Each number is 200 + 30 x the weight over the matrix's rms, rounded and kept within 0 to 999. Layers, rows and columns count from 0.

# layer 6 attention key, 128x128, rms 0.163, rows 36-63, columns 64-95
189,189,193,210,204,161,191,181,217,176,214,235,214,186,179,237,210,188,209,195,146,199,218,150,192,219,226,191,172,183,178,200
232,189,183,168,168,236,226,221,198,187,220,206,219,190,198,209,176,202,163,216,243,249,166,158,192,211,207,220,232,185,252,215
195,222,215,187,178,179,208,222,210,186,209,183,179,219,236,211,209,218,203,188,178,190,182,272,178,162,189,191,210,184,205,207
228,197,228,175,173,222,243,199,205,198,212,176,210,198,190,199,210,224,187,217,214,187,189,167,177,196,204,238,211,197,240,196
172,156,195,226,200,151,222,214,225,186,185,205,158,172,204,162,239,212,135,187,223,231,193,186,215,217,181,224,221,189,179,181
222,196,201,188,189,198,179,185,252,237,208,160,206,201,191,219,171,145,210,211,200,171,185,262,188,199,179,195,218,180,219,187
184,210,216,206,205,132,174,181,203,209,182,227,169,151,250,215,209,163,169,178,191,207,135,184,143,233,213,187,197,189,220,191
154,186,160,179,193,218,175,184,233,161,207,207,209,119,216,186,218,151,227,178,196,222,293,227,251,205,189,210,247,231,204,188
185,194,184,228,208,224,196,246,155,182,180,175,251,185,232,247,170,189,194,203,213,182,215,216,216,171,222,177,198,247,256,228
208,142,274,173,101,186,231,217,175,232,179,178,192,198,168,201,233,165,226,191,190,166,207,206,176,208,200,243,246,217,195,159
160,206,204,208,158,288,248,189,243,230,261,160,192,239,169,154,182,227,152,189,259,206,272,225,216,215,189,250,233,213,234,154
282,199,205,167,153,249,199,226,221,161,194,209,144,189,146,243,166,198,225,146,200,179,131,209,196,203,262,210,206,160,189,189
178,211,232,249,232,213,192,178,167,284,214,171,190,216,209,200,216,206,202,155,184,171,180,154,254,179,160,221,162,208,141,189
185,183,177,201,177,136,156,214,193,142,189,198,185,178,161,255,216,209,212,181,123,180,188,230,182,230,191,265,200,163,195,208
194,171,218,205,192,189,173,206,228,212,223,193,147,174,235,178,206,208,239,166,178,197,189,155,200,228,177,210,228,198,223,172
210,174,212,221,263,182,207,159,160,169,200,219,217,192,243,209,209,195,174,201,266,196,187,182,182,186,172,241,164,227,217,185
166,209,232,204,143,189,158,251,207,232,213,164,234,205,215,195,175,173,159,225,209,207,198,222,168,212,174,262,190,220,184,157
204,169,156,190,161,154,189,179,214,176,145,178,236,234,249,129,191,181,227,275,221,175,197,232,253,184,188,193,195,221,250,173
227,202,162,201,203,190,227,219,252,217,253,184,199,190,203,171,177,195,133,208,195,170,199,211,187,210,187,197,191,203,228,182
191,196,222,240,209,203,206,190,146,153,154,150,219,218,191,187,146,205,150,257,221,169,178,237,170,197,188,184,202,164,161,259
186,180,205,183,183,177,259,204,214,184,147,204,183,212,233,253,198,215,189,222,172,160,216,201,187,214,194,257,225,190,159,237
200,218,206,137,232,192,184,226,186,218,196,157,195,216,197,132,196,168,164,261,199,267,200,235,183,225,179,193,194,207,257,212
178,183,184,232,209,190,175,190,192,258,178,202,211,192,218,195,207,210,192,211,249,206,159,232,187,191,190,205,206,203,169,200
211,219,216,229,250,219,141,190,233,226,227,229,217,230,212,237,202,215,131,173,213,137,178,189,226,242,169,169,237,162,185,215
194,146,191,185,169,122,204,246,157,253,135,175,159,183,236,172,149,205,207,233,195,218,218,185,147,166,229,276,166,201,208,191
234,186,180,178,232,191,219,164,205,125,157,212,257,254,177,175,192,191,214,164,216,192,180,165,179,158,183,155,176,178,190,214
225,207,167,206,182,201,173,217,194,151,135,191,207,155,208,248,192,154,207,254,178,204,168,212,232,236,210,207,156,196,186,222
205,195,225,171,150,157,202,168,222,190,193,193,179,201,174,163,196,163,176,219,202,260,178,198,165,210,248,193,156,151,213,176
# layer 6 attention query, 128x128, rms 0.166, rows 37-63, columns 64-95
188,174,213,191,182,181,212,202,175,156,233,198,167,211,231,226,169,216,200,198,162,188,208,194,159,181,208,188,206,210,168,178
180,190,175,224,210,184,194,202,245,240,199,195,266,242,166,241,156,224,155,158,179,254,179,223,179,188,199,130,244,201,197,201
208,179,190,190,181,252,200,188,213,189,168,206,187,188,263,211,218,205,224,204,214,150,190,216,176,209,182,208,219,181,183,238
173,195,250,208,221,167,209,195,193,251,239,195,169,167,188,233,229,210,196,200,195,224,190,178,230,210,178,193,210,189,179,189
245,233,219,193,178,193,193,172,173,148,187,213,219,214,171,217,195,229,192,191,155,179,141,228,180,245,202,216,187,228,210,211
172,172,207,187,229,258,213,194,189,221,225,172,148,229,251,240,189,183,191,239,257,163,225,206,181,203,199,203,267,259,194,208
252,202,225,174,225,193,209,234,191,232,171,177,162,183,311,173,201,185,193,165,203,179,208,204,215,194,207,191,222,177,223,248
112,201,188,191,204,250,208,154,226,168,236,247,161,271,232,162,127,192,173,124,133,151,168,196,206,241,196,221,234,219,195,196
307,148,166,253,220,213,155,242,135,150,219,200,251,207,272,183,277,165,212,232,206,140,136,226,231,167,209,197,205,213,212,223
203,185,210,201,297,178,162,253,193,160,193,206,270,196,257,215,213,162,214,186,240,214,144,193,157,171,189,187,144,219,259,218
201,208,175,188,238,237,201,206,195,170,207,212,168,189,214,239,228,155,235,191,175,217,226,201,170,162,176,192,249,202,219,189
215,250,209,201,208,188,218,168,188,249,207,190,205,230,151,193,224,198,164,178,207,200,265,170,185,230,186,246,211,211,168,214
181,179,138,213,205,205,200,191,165,247,185,213,156,220,201,167,204,237,178,184,236,195,169,198,226,217,210,182,198,161,217,172
177,223,195,188,228,217,241,180,219,176,168,153,193,174,233,179,213,183,155,198,204,210,160,194,231,188,211,171,215,194,224,216
183,202,267,191,195,205,222,188,194,224,259,136,176,156,202,191,183,200,244,207,249,223,219,220,196,208,182,177,182,218,202,146
177,195,245,219,193,215,210,210,160,135,182,222,217,187,240,173,220,189,202,189,224,165,193,171,181,160,227,249,195,185,187,164
187,159,203,214,231,188,206,212,231,183,228,216,219,212,157,245,249,196,197,218,179,205,173,172,227,236,183,163,189,247,194,221
181,233,252,233,194,183,195,167,230,226,200,225,195,195,181,214,227,199,189,227,200,264,163,214,187,208,200,166,198,150,163,249
201,170,237,204,221,225,183,248,246,184,155,189,230,188,266,163,219,214,227,207,174,173,215,158,207,182,185,243,197,238,227,222
186,203,155,193,195,170,194,211,238,214,174,177,152,166,167,154,173,139,140,210,161,225,195,180,213,197,201,192,171,236,208,156
149,201,232,143,200,175,162,183,176,196,197,212,209,250,203,217,205,209,182,179,218,214,187,215,213,207,205,229,184,175,215,242
267,207,243,201,229,246,171,161,193,165,207,220,190,190,187,171,230,208,166,218,258,203,200,200,192,163,180,171,202,199,207,232
204,219,261,138,171,199,190,141,263,213,202,211,253,221,220,200,167,208,194,196,173,228,194,233,182,184,199,123,220,187,211,231
236,211,198,226,170,182,215,191,200,234,179,152,223,197,164,201,241,247,184,203,205,228,157,167,190,192,187,211,264,166,247,193
209,201,240,181,173,222,170,229,186,219,174,202,220,229,201,194,175,217,147,208,212,205,177,239,166,191,188,251,240,215,193,240
191,196,149,204,170,171,144,186,184,236,214,152,212,192,227,237,201,185,182,219,202,156,176,201,218,152,192,193,172,235,141,166
209,215,203,225,207,179,215,183,179,198,152,114,177,230,203,203,199,220,256,199,184,209,191,196,206,171,237,263,178,192,197,221
# layer 6 attention value, 128x128, rms 0.176, rows 0-22, columns 64-95
167,192,233,206,209,183,210,201,182,246,231,197,188,193,202,175,204,198,189,240,184,189,218,204,243,247,200,180,217,218,181,185
222,193,216,175,223,201,194,177,199,248,172,104,184,218,181,240,220,214,204,200,221,220,145,230,213,166,247,203,167,191,192,203
206,167,165,211,188,184,144,161,217,225,197,196,232,183,196,196,199,160,188,203,185,239,193,215,197,168,242,202,255,185,201,178
172,210,214,236,237,160,202,129,181,211,227,218,179,181,195,151,224,197,260,168,213,203,249,197,248,157,205,200,183,195,207,149
201,149,186,177,247,192,167,185,223,187,203,236,224,232,166,219,176,183,200,227,224,230,207,191,215,224,173,181,203,199,252,244
171,204,202,139,169,168,188,191,208,157,187,229,180,215,231,232,226,222,199,225,222,199,211,101,145,257,223,189,170,214,251,199
219,169,176,192,233,190,206,155,222,191,239,224,179,185,180,210,197,223,192,218,218,221,236,167,205,172,215,167,132,196,209,169
284,188,207,227,189,166,166,236,155,254,166,193,230,233,169,195,163,182,223,243,207,211,213,187,206,191,197,169,228,203,230,235
199,196,253,196,178,195,210,185,165,201,182,160,197,195,159,258,186,201,271,176,245,196,189,258,186,186,225,180,143,187,218,211
197,209,154,214,183,193,195,168,234,212,141,192,253,173,212,122,182,232,169,239,152,215,205,198,132,194,191,171,188,249,189,197
198,153,190,218,190,197,194,198,206,188,202,158,194,183,228,231,222,213,189,181,212,170,242,186,225,129,247,170,189,241,222,229
247,238,172,197,175,168,189,180,225,202,263,192,200,229,181,230,224,215,205,175,152,172,185,183,245,232,186,213,211,181,204,177
210,209,192,204,226,197,139,239,213,199,234,158,231,219,166,178,225,238,260,227,178,156,166,210,193,135,243,186,205,174,182,173
208,230,232,203,220,177,223,174,174,224,173,184,230,208,207,152,175,203,156,180,194,203,203,174,220,197,209,184,201,222,183,182
237,184,200,205,246,183,176,235,179,243,239,231,238,253,197,197,203,232,173,178,176,213,273,186,159,187,178,194,239,173,224,201
186,194,140,193,234,196,184,175,200,185,176,176,210,165,198,184,238,201,211,199,170,220,222,230,193,188,209,176,188,192,214,180
160,182,213,185,199,222,231,197,188,191,193,155,159,198,204,212,252,211,180,222,183,190,183,135,173,162,244,208,187,277,126,198
148,203,217,204,174,186,220,188,164,178,218,192,177,178,182,227,169,237,168,150,217,174,194,156,205,179,171,230,203,220,218,178
208,187,203,205,183,181,204,230,206,194,194,189,149,245,209,181,230,181,168,252,222,207,219,186,192,216,198,153,196,214,201,207
217,222,182,236,195,235,226,234,207,191,208,221,240,213,209,199,193,245,166,158,223,182,177,217,131,221,204,196,189,190,196,220
202,202,220,187,220,193,212,211,185,230,203,135,211,210,185,212,243,193,188,185,160,267,151,186,191,230,219,214,203,173,194,168
227,155,201,192,170,191,246,178,264,215,195,247,129,234,214,221,222,202,176,160,148,165,199,237,195,159,187,175,239,183,210,139
212,268,211,198,257,190,205,180,161,215,213,193,205,177,189,186,162,216,110,211,207,194,207,216,187,148,236,190,151,190,242,207
# layer 6 attention output (transposed), 128x128, rms 0.102, rows 0-21, columns 64-95
203,199,255,167,218,228,185,168,160,208,167,205,210,199,214,230,222,210,196,221,224,164,190,184,247,169,245,198,160,161,191,237
176,185,187,234,191,170,184,194,195,185,185,269,225,216,186,180,184,163,182,113,185,200,228,201,179,165,192,215,218,211,225,193
145,229,174,217,214,216,250,214,255,176,231,190,238,201,217,148,180,231,217,231,187,183,181,203,210,193,157,210,190,210,208,179
207,172,192,232,174,209,207,245,181,157,180,228,231,186,161,202,250,194,142,199,197,198,213,196,215,221,172,174,151,215,195,240
191,223,162,212,218,222,214,258,167,180,221,185,182,200,217,173,163,206,208,238,138,196,203,138,236,256,190,255,177,160,160,221
231,135,235,225,205,222,187,236,222,183,209,179,246,161,251,185,161,163,231,247,183,201,178,234,215,208,198,193,216,182,167,175
188,153,181,212,143,211,153,246,146,131,196,195,190,201,181,138,186,183,193,240,171,164,209,180,220,248,200,185,235,182,160,222
163,226,196,210,206,176,220,166,227,198,159,200,187,219,174,174,188,161,153,175,199,189,227,242,168,197,235,204,213,198,194,190
191,230,245,217,217,201,213,195,209,213,234,239,190,230,156,232,212,147,177,169,237,200,189,204,165,168,154,171,225,225,191,194
245,171,184,241,162,136,168,227,158,199,182,198,196,213,168,201,225,196,225,214,175,209,230,113,192,164,262,198,154,234,215,169
205,187,210,205,185,218,180,201,176,242,196,221,233,167,200,168,155,169,209,185,166,158,182,219,273,229,219,213,241,203,194,217
193,199,217,222,186,210,178,180,210,238,161,169,206,181,173,200,164,202,222,234,206,188,220,178,175,197,234,209,174,233,199,221
214,175,172,215,173,172,220,176,224,196,131,207,230,161,214,174,187,151,220,191,188,206,207,205,189,278,211,259,208,208,239,162
215,170,217,168,196,208,169,202,194,192,209,218,190,215,211,221,238,206,219,210,145,164,160,186,187,167,197,210,185,185,198,215
171,168,220,220,191,193,167,151,195,194,170,104,218,180,182,198,218,202,241,216,211,170,174,210,240,195,201,213,175,228,210,176
184,240,229,170,163,209,198,220,175,180,206,199,184,178,179,210,167,248,193,205,225,186,193,196,204,193,206,216,221,192,207,201
178,195,191,204,147,183,137,258,243,199,219,243,185,209,203,199,191,208,168,144,230,187,203,191,163,193,260,179,186,169,219,178
216,140,217,176,175,250,199,229,224,235,195,244,188,196,219,198,206,202,196,217,142,171,208,227,196,249,184,167,218,220,175,172
248,198,230,163,150,218,205,192,236,185,239,249,181,190,210,233,211,221,178,222,186,179,216,258,192,194,275,198,169,223,196,232
256,137,201,147,228,187,170,239,155,160,166,196,155,154,196,226,188,232,190,193,181,215,207,192,220,227,201,224,214,150,176,204
133,206,242,171,175,188,157,184,220,187,196,210,184,191,239,208,203,194,205,183,236,161,207,220,201,115,183,202,248,199,232,190
215,217,239,171,180,194,192,154,183,206,213,222,226,202,219,178,198,226,210,219,215,181,221,135,220,190,181,196,177,238,180,198